Each number is 128 + 32 x the weight over the matrix's rms, rounded and kept within 0 to 255. Layers, rows and columns count from 0. Numbers have three digits each.

# layer 2 attention query, 512x256, rms 0.0721, rows 0-45,64-109,128-173,192-237,256-301,320-365,384-428,448-492, columns 128-159
121126141123120135121099108120172096072141138128147112145106114091100067143045130071121122089102
135109179139147116131127106133136157097150176107129127147124085153145154117173124103151146127117
128160114129165151139117136095095119119092110101149132154136161084121146129165109175107105146136
085099117130108144121149152085122115134183092113105155105135145113092085157091133119106070060139
075124115137135174137105164106122109121139097125181157133109144121113125117149112133124060085130
132116129143079127133109098135133134127167119121107159115153093149108050157091157092146138129134
132121147138093102071110139142104153107166135092130183089151079110083086139130149113174116098141
179155089145131078074148143092120116118088113076094128161137148169154089109104116134163134168141
110142057110115148185168121149121101111157087170118127113130180098113206112135085155050150101130
135117114147150174095128134115092147143186104096102190131076105163135132161136122120100123082099
146147116125187104133144116143163068160153145185079088176158106109092051114098087103081137176104
103103138144082099125143146117146177101153126110097117138134144132106079150131126071112120111142
120138114077109118170113140124119186115117184177143151122148129123125125173103121098156134109133
116184130110168108158127138121111087147105126127124151132080145133127120108165093151136128150082
110119129137128126121117148125158123101126146111118108150097120131154129143073129116106168097137
112082109152114070176100134207158152117172145112133128096134105118137092116133109140143135075152
114110130098125105122150128155129095149123118207150107119114065106079116151105152076133145171115
113124073117105105142149147133109140057097135108148154136102163176113114162107150123125120100173
138118146061162132188104130134186064169197130144082091146101138087115093094159139173079192170085
126106176117128086096127132146173114119166116135170125128164087116120119123112157071082101127108
177135149146146144083175153078204022172113168102063130138118130120092095059145065136092185146116
115095189124103147144121147149198088135144115134139129129149130138133158107115164144127146115135
096125110176100132128101106144073219112151132209155180134182109085114163118159194157168108141138
085187119120133105164116142106163145127078087167194114121155130135122149132191138160131086125115
114157069101214128156117136101118157100094173121098121125132194145183167128120127133096058125132
110154175092157150125145187073091145109109167127142158145112165194132116174132102115092101140099
112105103091129129146112153119126140118096163109149155132137141177123099161165092164131134094115
164128167110133097139126135108131108149105093089197156131114139102139122147114095118214158098115
126098118100129154164151150130088099125157162113092136135121104088101128116074135161122130133185
046125120094130148110161179153105192104176116158127132096189123107140083162158183080108114142120
115153122160130098155153173129132101111077110098145142087065166159114102147118103116182143111178
135135150105163129105120142109151018136089119119120103153121121151118120116124155148056148125099
092119158134078144071097121151123198115193205153120087112145109132056134128090151112131144074147
129150109108165222105145081104058111071148197205145109135212153081120183164158176131094047178108
137092117185089171136125114132155188165155127155171125111149127074108113080155099109136130098122
085135137099104176113164149135141138154148164170149154161166145066116144121149110140078131144176
083158070109172125152128154106145112131193144111079088086165073099034059153177145092099084166141
113125166117157113127140147162074173151170162145112148144157150139217181198083222102194051129176
157151162120127111125120135225150126111133096089209088161078120150119125168120164154140153171164
146200128136094126141139107163122148138129109127212148180126116147147123105118089127175161248078
122125109125160119102137108101152058150109171132021086120099113110113146112116069179072105150118
065123180122169105146145157137194109181155124138111166081081084135089121181096116139110077002174
171153079097111102154147123087151140105172092083144109064131117162077075083131110096079170174136
134134082150171203150165110050119181161124129134120191074132122111134126172180085067050121085120
073108160138154119115141166100176032136109139163053147168131155181108105115078084102136125144123
090127090101093053205049158169195141214127093075094087101049156125163137119083063126088163097116
123109119124152151117165092143191084176120049158107116126117127114155088155141176163089136112105
137101110177074138107136122084072137137182131081145179159158110125073122129125157108116141096194
086164185079166105133150144133115137089094171128144108123111161148137170113136071139140118145129
112118125092126165151119073196129074150126068163103092112134146098173101118151136109143131136107
111139134099191117119105089186137108134137128155096111135116148101158137121174095113136126142108
159127127165115139109137091145125087176160138145107150122129097114148063128123167125119108120112
122113106137096150085148075152152088121122174108083199115109154124124126150107185195107119146087
089168112107149127128117155114127134126116110154136110119164133136150138185130113185111083163138
174127114078166114132124115142117183064098136136144109158128168179141130080108113158177173072160
112145133127165121125128100107132083121106157136171140101102176171149180120110157138200113104107
155150185097147129092126107116089146078102104167106044148138186130168170162084113047104134101065
132148090182091092136141135146140139113185144136129124147113122096095130136136150119088120138113
124132125128107159106102160133103117080157101145137122145102156105088109126154116141145140124094
099149179108157107142126125093070179110109136111165104170143141114149162152137109145149145145121
107153132128137100058086182145124120067149160128102122090103130138156157141076118163105120128101
072135111177116105133131159121095133125112095143145134177111122115086139113113121115119165103175
134137116180126152105159127179106156110170126119116108138146069112109085116157136116137113107092
112172082144133134140079137119168145142101056133135120122092131112132117100152062149120093079164
099169134134158141152142103109108098190103092178138159102138099079096116136117140200091126125042
108105063185110144121146084098076138139161183153098161191138104099096115091132150146145076133114
136093122083131160126123142072101102178116094081150085032120136114139154147096111162146136084073
119106146143073137081116152159128134096135164141106157136085116105102143115094186100099098115095
142113119183149137166120116142142117169125084140136172224162106117116152082194140089176106130117
146122119094152078152128132092100125136089081153173186120113151139146128114100157161111146106174
121175156122123150071120068145184178181092066121188147111083142154157174114188110120153160037122
103114174088158124132133137098122146117100112166154063165141158128160163123082131107166140160140
071098151116133092161131194052163134119100143082121149094146179149144140146072115147164139152175
126149143094097126103172158124137106170170117154115106157157128170160158171086168177080078189120
102117154142089188143192116154146142145161137127107116080161077071081135129146142084142117150130
162125123148143145136159096164085150130109125100149113142121111140155133125173135146113065115130
138175179090140109101151106126134137106127126111141150120118127159177122169112093166175129117142
112101103094121113122163153137110112132111104113139125100108134150143130146119201168092121090093
143099097143120081147104126193137119116139133097045132096161114157095167089133122140209153183098
134168142097142154174146136153117116100089142186121122164174129108135155099135119105112104132152
170131118172090129111126048122144141159151154138144151175200102083099122115124109128173129147126
176100127140140147134135145168143095096098106142165126163134128153120121093129089073203141131113
092152145138112092160109127126136222133177134182156181188060133211183173174131167122144095142148
138095127090152111130167135082132116108143084134143161136138186169152151127161163154108155132125
125160170149189136129073050167120177101115179170143132147127109075159191159117069170188104096111
211111186173161155058152124147131242135132127157114088175132116155189209185173160086120115102077
163100099126105143133149119091135107185137132121114120109089124108149150142072122145110175107119
082118169097128093122079183066165107135189081124113119048054129198082120153104106081144125150097
157121089091171125158110045126133175144106132168161094112218119107110170160086139080132155112088
158139142151089182137168073136132158092077123155149110161150116140136163091104143121161091092160
077115080088123142091115188116153083125122114175066123110081170162072105131091101171131153136169
042148169185148072025087157041163076085130186128084121142096155116153119119111110082114218168089
134118142071115171143159100130102089163127123100146075151113146124114122149074145149134169113086
115135114168122123163122140098095130119111142097142132136110142104094064132169175097181065139147
130069157087137104117081131105170174125165144170132179112132103129148153117103102157132146127138
153111141107072152125117120177111137178137116110145141131131087128158163146068111124132201117099
169080145099125143109151156123150147180151133159136132118137118119144091131101100146116165139121
145171130150112127153168120136120087128133111084104122141112152125070074106083114107156146109121
124172116140128170167180115078137090145100115096165148128100186121094131094128137094123095129144
100121134069143141139189127074164135130076198100138130066211190135126117093135154156151109105126
089113153120132115119143129156096199111150173170167107172153126129191182148154144124115128090120
117146127108148181131105093120181092212153114148100150087148090162111130107084137191165142163160
147112113141118162115133124170148097142162109150138092121123119147122151111149109109112160123116
122132091150127138146137129092131102134123175090157122134079112091075095081073119082150090187108
133130100134086084087114088103107137093087138141164126165106167122120103134151116099146104075120
102119174097082146100133120171112189082194116163121092123150119133150152184185134157088110078093
149146107122131101148183136087162103141107156089135169129114131127138085128103128131159086170128
157147092151077134135115148071127105151095206084158189101111118142105143097051114110201105131158
095124099152123063131120128099106121119085166092142147138126118073114099099176145094165089114071
119123145165090086114093133177115214119104184170148086112183171121124137138153144146110129090105
133059117118154131143173089067126038197118168088140178072166126064166161099079151124069134162064
132168134189178152144109185090160094128085107125129167119123092084145127097117095123114112145091
168086128070139136135089039102115057155140125024144203094129096124112165100157095106111148113125
132155100154151163131120119076135067133084112109123137143113113091138101093120090130167118124045
102095125172104114124124152106118124092155131183144126124130094080095146115117129134163139128105
117155159123091080068143142178143171121134117158098115087123112150176163139131109171068137120202
123094155106110083159170115095139148128064157134144199119123171144148170179092166080150150104122
123123146101145145100138123135097132144155174153121139181144112136120158144112147208142117116169
123136140122155155105087129189132161091154087154144115153140144167164124168148143148118157092117
111124102089212134159120117100152062124074098144102108150137131130174139181099158079153140166098
086132122120082155116115128099075114179118128077098160100110121121038112097136116106151128166149
145158127156138138046188070139139153186111165222125043097219141028154187088147149098056123141074
111132150106138079170088167122120150110113133111128127202104161138120098149128147153099120109165
105143138123121115115107144064130072146120059063060139175105075160154146123049085120118142156128
151120168165127126111179106123113134177122102142169129102186194104095112117154116106194120125136
085161128149162097155158112154177123101113136193158164151188125116188157136159135113142156131099
141119078145081109125155081139138125148130106166152113121165137082107119096140132113166138102110
129147151156101111111142130067115142132128173156132120140148125159156128117118123132123103149158
144086118081207138122134184118107198206078097110154216071173106126195137098045139085127127043110
184197097116167114133188141118136143087056175164166116172122176166155154143143109119086145155118
168089100106148093167088138055094120168132099136125165100147084119096136113125114098074177142122
105113184126235189107131099106080147083094122200149141125228140135190178199125172068120116113042
128159150101159145108149132132137102103090112136082089163092119148194143155108117144138121158111
146112137071179075164101146125105090100080127084086104123125085197085078081120115090172156107144
156120131102174210137128125116121137165140124088142111126151113095167186163153160121100103098077
216109117154087180126170122109174129120137129130141059155154197156187144148090129104113156150190
076105125157179088144127163062101089107101113102158125147084122178116071156149116064174149189084
035100087115106152134154170085163159122127111093097143139059110129062073093127071073123119141100
119119157085143160111137148144156084146141147116113122066117161121138056138107136122138138111153
133082154184115098101120125078126143149119115126146141105143105134114151141129121124137119110105
087157095106087115117081149121095156149127094153115153153124078128111136116109108114137165164128
118123126105124167111125149154140097115122115190104081118094146147149069118125161175102162136119
092135097101098131141071134169130159124158120118111114151089133122126084146129163119109172137144
144123160148125142157178133159140158121112088097154194090128131159123101119204155132140084115123
172116186174151117135136153143098118122117122107155166148126139141118118129176130147128084108168
122150123164164114156119156153081125111100124086151150218150104118126144137164110124127140175128
163147095135141144111091135125151066076106137163086108122104140130157139126089105153090147095126
086142123124135149114103119118117096147190124150130117151139083118108108113123154088142147153094
112169138072137206076166135130168076110111134220114094148091181097148136146108121130110130103163
151126128169141069126154164122122129122122118114128157112134160109150088120132116119114123077116
148115145117123126149134100099139095152109161137181176124152150098107174127138158130146107132100
141115102137114125083073130126133072147112117166147108141124122120122178121068103148138166173107
111143112107142111141175133153085101035179150110101140186157121131107093171131172123174095079131
133107096200153136128135123145109127089137132119137080094058151122100115094123168127117082153087
150120121154130087094129147139150116127144116129088114079141200160091132118176080137144103145139
164118065165132108119098086135090091145120156177147116120113142130122165136136133169156135148084
092118114107115136123135155102133118121099203161110120084111151137128170143103170150144095170087
136122193143128135139159201159078163079148151107095167152190144106147134115185110116173068020118
138178137094154204129169055147140112132105218099162131118207187073179191071062152182040085132050
120132163142145119116142156113110169097127158131098128099183141103129124142209140092128069093115
159132178173107187108092081135112136174160132201083101166135070081110132122113155138120108152129
108137129113135186112105151113175076119137117147125111116077096098151113166084144121114131147113
213067181122060078094156095084197092166105107186147078103162089121102137038112110207142144157120
101142146120111153125095120106130150146125129130160176124162123108139123109100115118125132136122
107090120108108058140112115107175126060137134100153133092112069140156134162106127156146092140121
084146111113134115130132125075106119183055121099150121122206188132159119207142156145112122109082
141084124105114103131145122142105110132173154127146231143142117110145185085173110167153102126077
187170164100172181077106107137121132106093077191134062183145161130167165133146102149131109151186
130114153132132040142109084108144161098130153130200153146094092178154083156126137165125168095173
106158166100152111119119106154160071123135170078148127120119131168156135106108136145129110132120
146106175145134152110123165136120127099133170130136090086176141125114126146152132094136109066094
145067108124114135116066068115156169154181105134127155104146117142144176087128139111112176123087
141131124164097159163135100141133167108148138160152141130180124080095119087146166100128139084093
105127116143111159124114140112151139118133133194070080155081159130048135099125147138113162081131
103139130099140138106061080196178133103180161163111072165100129101045057053146060093036148191067
178145116116128142128086097113165124119169145205143026113097113082146133098148105180084153197139
149110158130108110065124063157096182117172129142160076133162066149122108073121075168095144179083
169086129103168140120087054061105132174158099237104156156210070107147204137141168133077147124075
099143118118127082124177170102172079093116129096103128068063132174150052137075133120129124144146
059104093118151161083130141167138126129121112118048152172045126191117135137137117120107175133066
103072138094085133170118138112127167177117087093138104130162069082139199170121187127141110142149
162169089175114180136097133127104105106174138158112098148107111106064073041096110112120227139185
087155151108144141077139208093156059066115165180034109111118184139112152130094132144151116131132
133025063119150080148134150088127119115157155066105160094051121177165123163141066101134107109068
124139128139110143093129097165209145114117086145094180169127143133112123198128127087138129139114
129178174138106109219100114070103158172156062131112169080134088141104194150146125141189107084060
085134129126094123115168132105104115118134160113120096149129123097127094086110142127132150144178
122099122132137121056109120153179098135110202094162082144115174113105079128151111102097142137170
072108131150148137069106116161113119136153164067129107151112143118133085114148136090112121113136
137090142113123120118119097143132127154114171152191168084152138124154149132151130137116138110125
138115183121128126152098128108117162131103130205143178086159119170151140102081129162125114090085
163132102155110115171152116159135113158108135123131132143151096200054109085134100154131132120147
149145085116117100146145140179174131115107131101069131134087139125124121146113062114136092156128
120085156187167156116105139077158192140153151116159146147084152108141145138158150093077165185111
086123130120168059141094118121109134111122153147172100114123136113101080177130137131147056145131
139137128122142148142089133097126147122111164124178105125123156136116154143156113128139114107115
182092144085133118151082127108157164136101144141115146126158171121117189139108106163070086149122
102180106143064102103162138145108105200125113122067125087151123119129090135081153119165149142122
112111075103205204102149132073136164084098139148138110138129138156117081150151136123161100111128
149153157105171107157131133153114168108128153150160111111109142158147139143178138173127149177175
087096113116157120105127165102082128115123150127115152103157098136113150164173129079165120119071
148169117146135080078129122152159172212131119146125112149090135104132164111141095075070098167141
141130104129167131100119137107106111171103122076126121219131100120140068162092084151134167118126
146086120153087157139112149124134141154132169131157180092124100127086107126149090152173104082112
100128128083129114120058166057148074093106104133145126198132157151058139128077054185161128164069
118085093147127138140102168082122118102142131114157139104148127156095082082113117124164146045116
115109125141127143128204133146070187144141128152137157128159081080195177189192188165082088152136
153129109122147115089154131160142138170112137093079120171123135105142112109134102121072120148150
154153115118123063121177100155043148197064164125134169169184111084169149177127097122098143181136
109178134135081164082172155127153085158134162129093090183117166117058062141107078094108122104150
159098144146112128175135143090141088110130164103130132120109162116157109119121219116117117120116
086172106135126153109109101152106112073113109099060143119113141117136137168101127114134177083156
156092094125181152152117139073110094170135156127124124163169156084165105178141187145132094131089
130118138121168188094172152118105200138143078170167151125112078129159146194138092119129110166185
122176122102179102117093095152126105073050139156116137168091161159160156171098146107132133120137
116129140110159148136074176091137115112092098137168116121156168133164123142115110177103109083098
130068072191116154119130085116198099099191065096148153119133100156104078096087100122080129095158
122103100092154175131164138126140112151069133146144090054114070167185154142130167103120115124113
178149118160119183143165064130131165122129128151146130126135107092114161141068131108113152098142
180115138145107202063159145123106109089065163162124129147124198088133139111114162101145108138146
148115085102206118154144145097081155148108118115100086163096123125158161194166182130118151154094
108109100127149093112136155159185147130137101187183152079098159175113131110179136123170131161114
147134171140111149106182101114150169162080092133139074139164141089166150121109127119090122112123
051130120102113106168119074139049061127037163143166187176053075061109180181116159072101118121125
152152165052116150134097147076130073088124170053126148093133129164062149057063093171128155131112
111108150079164107138129189137131148111074075075098077201071133148102093109162088121114108139075
094109125141114134100055134138190178130152130106114181040133114131096157069185076089133117157145
121156109210129097109198142178094134103163146195109205148128144166149147159107181048100129124142
124118139115102074122056182071132091077136117066124139048095149178133160128132121137169129098083
170157117130118087108125081111101135081151155096121140148087123204196126169059133061166092090133
171131131137120095135152097171117137052126152140143112152095129159110085172137154098174153060145
144089141101147121105111133119154120120138117119123141129099159130111098096109124137138146168104
069172105114127120114132154126134106208101112088114118083147119102135160153160096140125102098080
156128124127123130102136140129103158080106137154125124089121096101125112170149150112178073108192
085152119103138150125118132126099157161126113126101116146124121126173103172122154114137094081111
132145129188142093121115132158101154091085141155107136178123169141081118111136140124156123119197
127113151118160108092116056149102143113170137065118121124132122170121144118144143126126143109189
144078119116162133114077124155125157164149097072092081137178152163103138106119148146122162169125
157145140094127120121137120113133120075105125117123121089122098131138166127148118143159113083081
084067101139126102159108129155078151125154114109097104122109118121177102126090145113077147112106
113147124116147141147154164081120120140108074119130129126075104109156166153099126131139121082145
157131136151127105142132160142122121101164099124123154162117148122110141085140136106113183132167
152107123131136080148148102071124092109104169146123149125170139172116095117155139114114150164104
157160145086155116129094085090121097082098115129161095100108098148134095132122108138179071098105
080113097136121133122125135169102182116196112097153160105156145129147139143173203158117135098189
133080116125153117154118126124085144108102165160195114150140174158093122102137141102152109151158
186087165126129131103177133119142092070151121136109094143116130146089117081138130097089180178134
153102128091122137113101102128140080100053127144064113118120150130133100145136110116152101092083
133183130180156109108155123129179130115139164089096130168062119100156158113113153138139159145153
162111106170137132162112167171137157147164147115126102133153134123084111074094150135119213121129
049109064181096152169184124136152202127120132093168096037123113102086133107158146071151125102143
119126148148118141147140149135140115176156135117149141110120126090102131066130121121131161179151
206138155143133142119165084098089128082112103178155135158141154123182126160103118117137096142084
102153119128134147145105098123119152186125147156142133101141155107137124152140151162150066172118
172132169201021087124152085114100102176138149130091162137169092101138173141193165096101080127125
065120095164079142094179106124125164181120123150136165058106147089169145123097123114194117129154
070115095086088112168111143155159137092119112109134137060157141154105122142155140135099103134145
122121141104108188106150150133119125174120190072152225097134127151072125112112165100093097159111
170145123177165049123198178139147096170103138129150108118131125113140166137134095112150173120117
177098172142167142127188080095119130126059123171110146139121195130125158102063152124154121117133
106188157087160089129118106129144154106143123145066186115088113104154113183118155125111117113109
119117143135139134115184139144124204158178155071137192114129139167109152141137112090106098152149
106072113092096179140151139122099141151157114131115088120150125088131147063112185134139128175126
124168083154090205126117116164123155160110109134114165085128130124111100162129132166129109142157
169141117130102176157170100108089137159155111155098095117169137081131158104116108126112120148106
114154177146095143117124141106130175095150125169085110088129125144182105127098102119062075156152
151099131081184153119058068111074144153158138136130133171133110126144223165177152137099124113190
133175101141139137151149072145127137167117124111132173130124167121128177107090126121093115151142
109190149141150186139110109108119181179141089122131159144154175106117144182159120124117111139128
101100083119118173064081124086129074141080111148119162178102112123154136161102123126023172103158
102077206103104077200089130148097122013127151160134140122166151159116101132128140113195104151085
096111148132177056178081174094135070087100095136159120169102069195139147129122108093115139138128
141163133108059115138153006151159143207133172102101148139183147035096127107182148039097091118121
125079142088126138119144109097103172191150132112131111124188163109149185135133161092134068130128
143139129138125105131172132073146109120122139108118133075126111154092124093078101173109156102118
121091177140168138116116166048140043057164132219116082140149141217129062102109018129160152154078
144120116134141109087166138104098109159150104119097155109136128150127150131144153119139107110137
089104096131143091134091120134131131089135116105196135119080104105104143138149120109134121152137
163173183136118106123089159105119148108129110147138118118160165145132098114109150163108129184123
161118142119142142149143125151130107175159110119067121120140149137127132121127114121167124155165
166153179165097148119111151118097143148152126113116153121149170136154128118093134139168122164115
155154136134138103137187094154136158155154095151124178141072097126119147128119149114148172078099
179110126107127093100130084146143135170142173127144117137119115126130156112167153119220164136121
076117186123158129104119139134128109097100112179107112111121078120144098150117116120164115098087
147129106132132110127146152118119122156129102114119109148106176086095099139148078157147121158082
171096113109120117133129137106133097138104179141118099173114170112117166144120082170085098162117
130095148159105189131131149127133095168123076143108065071159179135088148097163091141139096158136
141056062106139118139159123108144150115140134156160141201111071094108178140134115144122117112119
122104079102144069155125137107085152164165137118110100129102112147120159117180127139065094150121
095125158102141085137077185135149106103110103080101139156151195153166104143132138107084116154112
141058122165095091140135164133173123114090137195116191100091070137086183145130114109121097091150
093087075134155129130111154123092172061148118177125179147074059111132159122112088118137169098092
137100077155153116171183134114162175143139123140110167114063095148118112111168130084115136112130
109123099127180109106143196161180143126166120163081121107130107136115081145213115168100053118129
102129134082137193157063133166095162143172094111207233068105124096157132150161136153132132096144
115085138097119173188146120153141148139164108150112147108077125125165111132075166095158143115117
119175179100148141134150144181095174135131134112169142130098134111119152136126148125145097081131
117113145179137108175157097100114118137126102125153157110096100158119114084045154165153188072137
156109143122092144132137158123179121144150138165094133202206147118181181109159174129117143187123
127136088091116127096127155157121115180094158115160131130201122119134110135128115171195145124087
115097114137091211110112113109117144146148117124079103148172165072120133135089186105082143087162
157121154116178128085106131122135072176088143127112075130210143129181129148115102155122137093161
123129160118110106136128172146151130090102161094152098108101137132146115127101128126142122101129
138126175166125129095134141158122093111074103110140079073104094140088092117120157138183148094078
158098089123170119127083064092104121142198161059133131165087101161107118107119171060113169148161
118106185155147143111170138131092178077130067120062127162086151098138152176134136105119106067124
127183138155140119119067145135082081131112124126124115132177112137111140157163119137132092164101
124101142100138128142076140140171122143120132125139147110090115114165124111135095164147101150101
102151117110117167156157119166120124143149096153114137070028130114112107112065094124166177098148
117077141134118153125090150131089130148108129147119083142233131111121215139121103104113147191163
131131109198096148164162097148110115219152128143146095161150129108167119115158128166123118156099
140121125145174143086182208124113120157110143161114090181197152086162151126171100139107118086141
133064133116139130080108116126124170064125150150094149145113081138088079152161075211077123084067
129183128122106084077136136173089084158144133168092052173191118132155113152115150174088095141051
176111117107148099110097126124101108148145143085130082105148147157122095082129102083081174085164
074048121095101077197170150147095135086112092070090124157120057199077105113170116130156111012130
054191127148129127097171131113113146140071136137130153151084126092086166169134094159150132065146
097092169120088138143150151160201149090159120158076004114108092106094047147140102184142145092102
106107205084135140148058128132081215143135087134115105097155136073099155123097214101161157131092
111114109058096230108164116079147121164089148118110119166165146108134191105131131141136105162135
116118113119102078155191124123135155183139109097132170116055113177145140154119140186189140129099
106138106106135131099146122152144124110104121064139154087168141106145149116098114099102120081169
162098166156127131154134121125104177147172124133139126083148099128130147134124081136147140106129
105132115107159129109089141111121100111117140172116109211111135133125123129121162187109133168114
110150086134114101114138145156125105102117156099140154155128136143132127152137178113114132101145
145144136124129128104096136108132121151135153121131124172117142103150088131104149139147122130118
098158110151082098128148125130150148111131118089164150050146104146154109133163106109144127097130
128114119108113124179126114110125111099108085117176130064124126130108098116162121138153137141111
132119168130127138109074166142115144106080159169134106140147130117100146132108088180157138142147
127094115124178124057105108140117147119114167173100149228089114155082156136129149159049167142124
126111127102120204080086119131132123127103155136108154151108180082150118098113188132152153121166
164070077076100160055142043110102120123100174115133167136116126068091148083068171160120152104122
121120130126090149139159145133090174132137083106172124076131098149118073098157078100143121122092
137129102133115087162166116152154141100158114106160093114171068161077087113170102105108102096105
140122137115182129094120124157096128169118133125119155184105146101133134120116146164066112170131
141086133149056121109135126094177173121116131108173098080156125191125086127121094161170134126112
104149140150111118153105179118106142113132117088135072058133158147126141136148090131158156128094
150094149132120101096126110126155202146168117141146141087141096137105110110170112089148139166085
126162129142155039155166139122103139142124131076111121183115189156152105161139122103138116128154
152091081109142156150106105078131041135083166132153164087150146130116150066100106170075130205092
097077143146104192150140120132121146167118144149132161075159125045095094099157089086169102132103
149084147135125131099087155061183120129145153162060070118184116182118162067078104171071150170092
140137143166081170146068148146171153131137136223142088029168102099125073085162098110136145108166
116144084149124143133126141184090160180147102165190168166130117049136191119121146144141158149152
095147145118159111118124120111126145098113146105173129166128166129128147193122146156113122107132
116112137122151136108161089113079183136095127139197147163118154104155168157160135125127062113189
146167139144133121115193134132108142139146130107143161137123138158156144174102143131078085125121
148171179087124096168105112122153131152113165160173147088081128136124096137127119148116144117141
127145150134132128129069180090127107091109157174134119073189152138137094126134134135108151135126
147141085136156134139123134160133095118127115155140129111152084141085137111129111088125118148107
118120134106097170077135130158091152161170131153120122142078118091069102141144152131097164132137
125159167091137092169162100125111124069081107084156123141137112179106116141114117156121050115101
143160113078136149148104158138125121099125134161153134108154130104103096134149109133120157107165
145091151145151134175146114114110115166113119156137123090111164143120125125109119135143117113088
104128105111184138148126091136150123195143130160141184132130136091137112122146130120182096175168
174106121160094140133153126108136149206143125118133098115148121089140159094133108137110136116100
127142108110106103150147126093133123137171139081132138085099072143152090133082166141132123145115
113178062124158206167068091116097163152215164168115186107118096021157160126120111183091165186132
131132087117100111099125110148124141123133134132109127090104115075170148096105144137148190125116
146125086074112133103149095130146163122165152099168141136089140148124111165085121099147151100153
112179156130140172117119108104129141195214091147151139145142147156162160125177168135106088124114
124141117118142131146064113125153075136067121136101102088107113114151123088120099162082186189034
120135143134169117167166139077169154140169161147179131140098149164156081095156086083140141122071
091149151133130121175104137143110139192120159137057130139174189121155134135117187034227076063170
154133127144085133082091128100148142132137138134117159133181159068132162117065138140154128115110
066131125130159163127129120128100175095122153149135131081123123136064108137152058119152130122165
# layer 2 attention key, 64x256, rms 0.0622, rows 0-44, columns 128-159
141144140065220200092116185152189131082053091195168129160101169178167078157098178204106109197130
176139100153109159147174080130139139154157123127121080142105130081104139132138141072085164173113
127093185124075158121072157163088138167136144094137128099136089155124120062098102181170097115109
114183153137208138087081197109150195122067096172145117097105123232168111141075134202065123181115
140157134111167101099106179132091128095102078133145141105077118219172112127139101198105111135151
153148096104168189147136088156124150120103104126133116103130157140135180151113113130147135176113
125150153182173152086092154197115156115200102129100087179120096099116155147137128085169193104094
119107124112045118114110132127149117097161165149120192140062121120100151115121128090093136080144
134176166096131107076152150174044096130150139159109095155105125127191105149089144104118120139118
082186144141136163145135188144127125173081088110126157105164154142220154145123134165205064110106
088163163114199132150116171135099176115129085123114201165122077120186107181158155133119129124158
184103138151102102144129057114112144098126177200130074156160134069159222136141181086127124106099
130111112166096191120150197141108151155179138128091122115170118072041154082104128051143137131077
137175151117162144066087206113118136137080140129046145127057140194178045151108106149097112144162
164118132126144103180127103176126142145154191123091156179067115122168196139115125078118118117117
134156081155151171191183107105134122121110192144175107104184133047125090152161188076166061110143
117188129133089165162133072129158108157136120187120168165181086030095129113094132121107112107139
130109127116098107153166131075119117121130196126157134116147174164145176141126172142102095112140
105093119101097075193129082083143120135105161060144129098197120103139139115141107116143173148136
173138076120079109135126076155175087138189133113118160146116131097071151067118122074138179135135
104101112075142105108146106091171112103131103124099126159126112160135138113156080143155134131166
153074089099120179149141127179167129157151174149149117139109094036076134070112120064080145100097
124127152134129135093127156185140153125118144134132135163143136084139113140119131133127160136147
103166154127160107110100157161115103117119079077124139160078117195147145154152071156163123089141
114126108134150132167156159143096117138156147135146127141109169112124135118085119149074105154159
105161071059099135136062149164167142082072163132090104087103136202111123117166063190152116121181
071168116068220088093108193180125094047114074128055109164059098220179068191099128153139113138097
057100139135140150146183076083178049085125151122179116133135127143158133118101125135125134061094
130127089106121128117089069096152115168113163190049132114168095102113118102117123095102124173175
119125117148114131079131112083126163122126088152137184168065135114100149121111150130136092122122
055144174094177136145091220128161115113111108062108115133049166222107140148131142162102107138111
117140101173145141158159148120154100125126134094100126088100095110124130160141094088130136121160
142088111090091097160160034130100112125151163182077181177140117109133135087181131064102119116146
130121166194100084109154105162135145139139109157127092112135105090103092143126106136121130133167
185051116183131163146171067135097158189174125158162124133200119000140136027137147095102158118065
104110161065184125104103147160167153095088134127156098136134137119146123182091125166135111120097
123135140160124077162160172082124111128121108087153118120126092109116132126162120118086115113147
152086128130135167118145105101109137146110125068158106100152097117168118138100150170116091093134
158148114111117161162150119144159124106126121153142127147120118104063118155132170130165112133131
098109131148087070130173118123123129113122140131133110152131149082090096106097096145131101144082
117121120122131164148142170155101113125102111152160103177126141136167126142108107114155098081167
142093150107136099104156137140164073115107104084122133076105125146120101151116135145167157159134
151142142159101117172217096125176110188131155170108149142181146098082126112115125145101128114116
171096096142147133134134092170135174173116100096187102141169129092159166156154125185113143127089
102152117123072102115142073173090096125147102171135110134124079140113114140126076118096127101091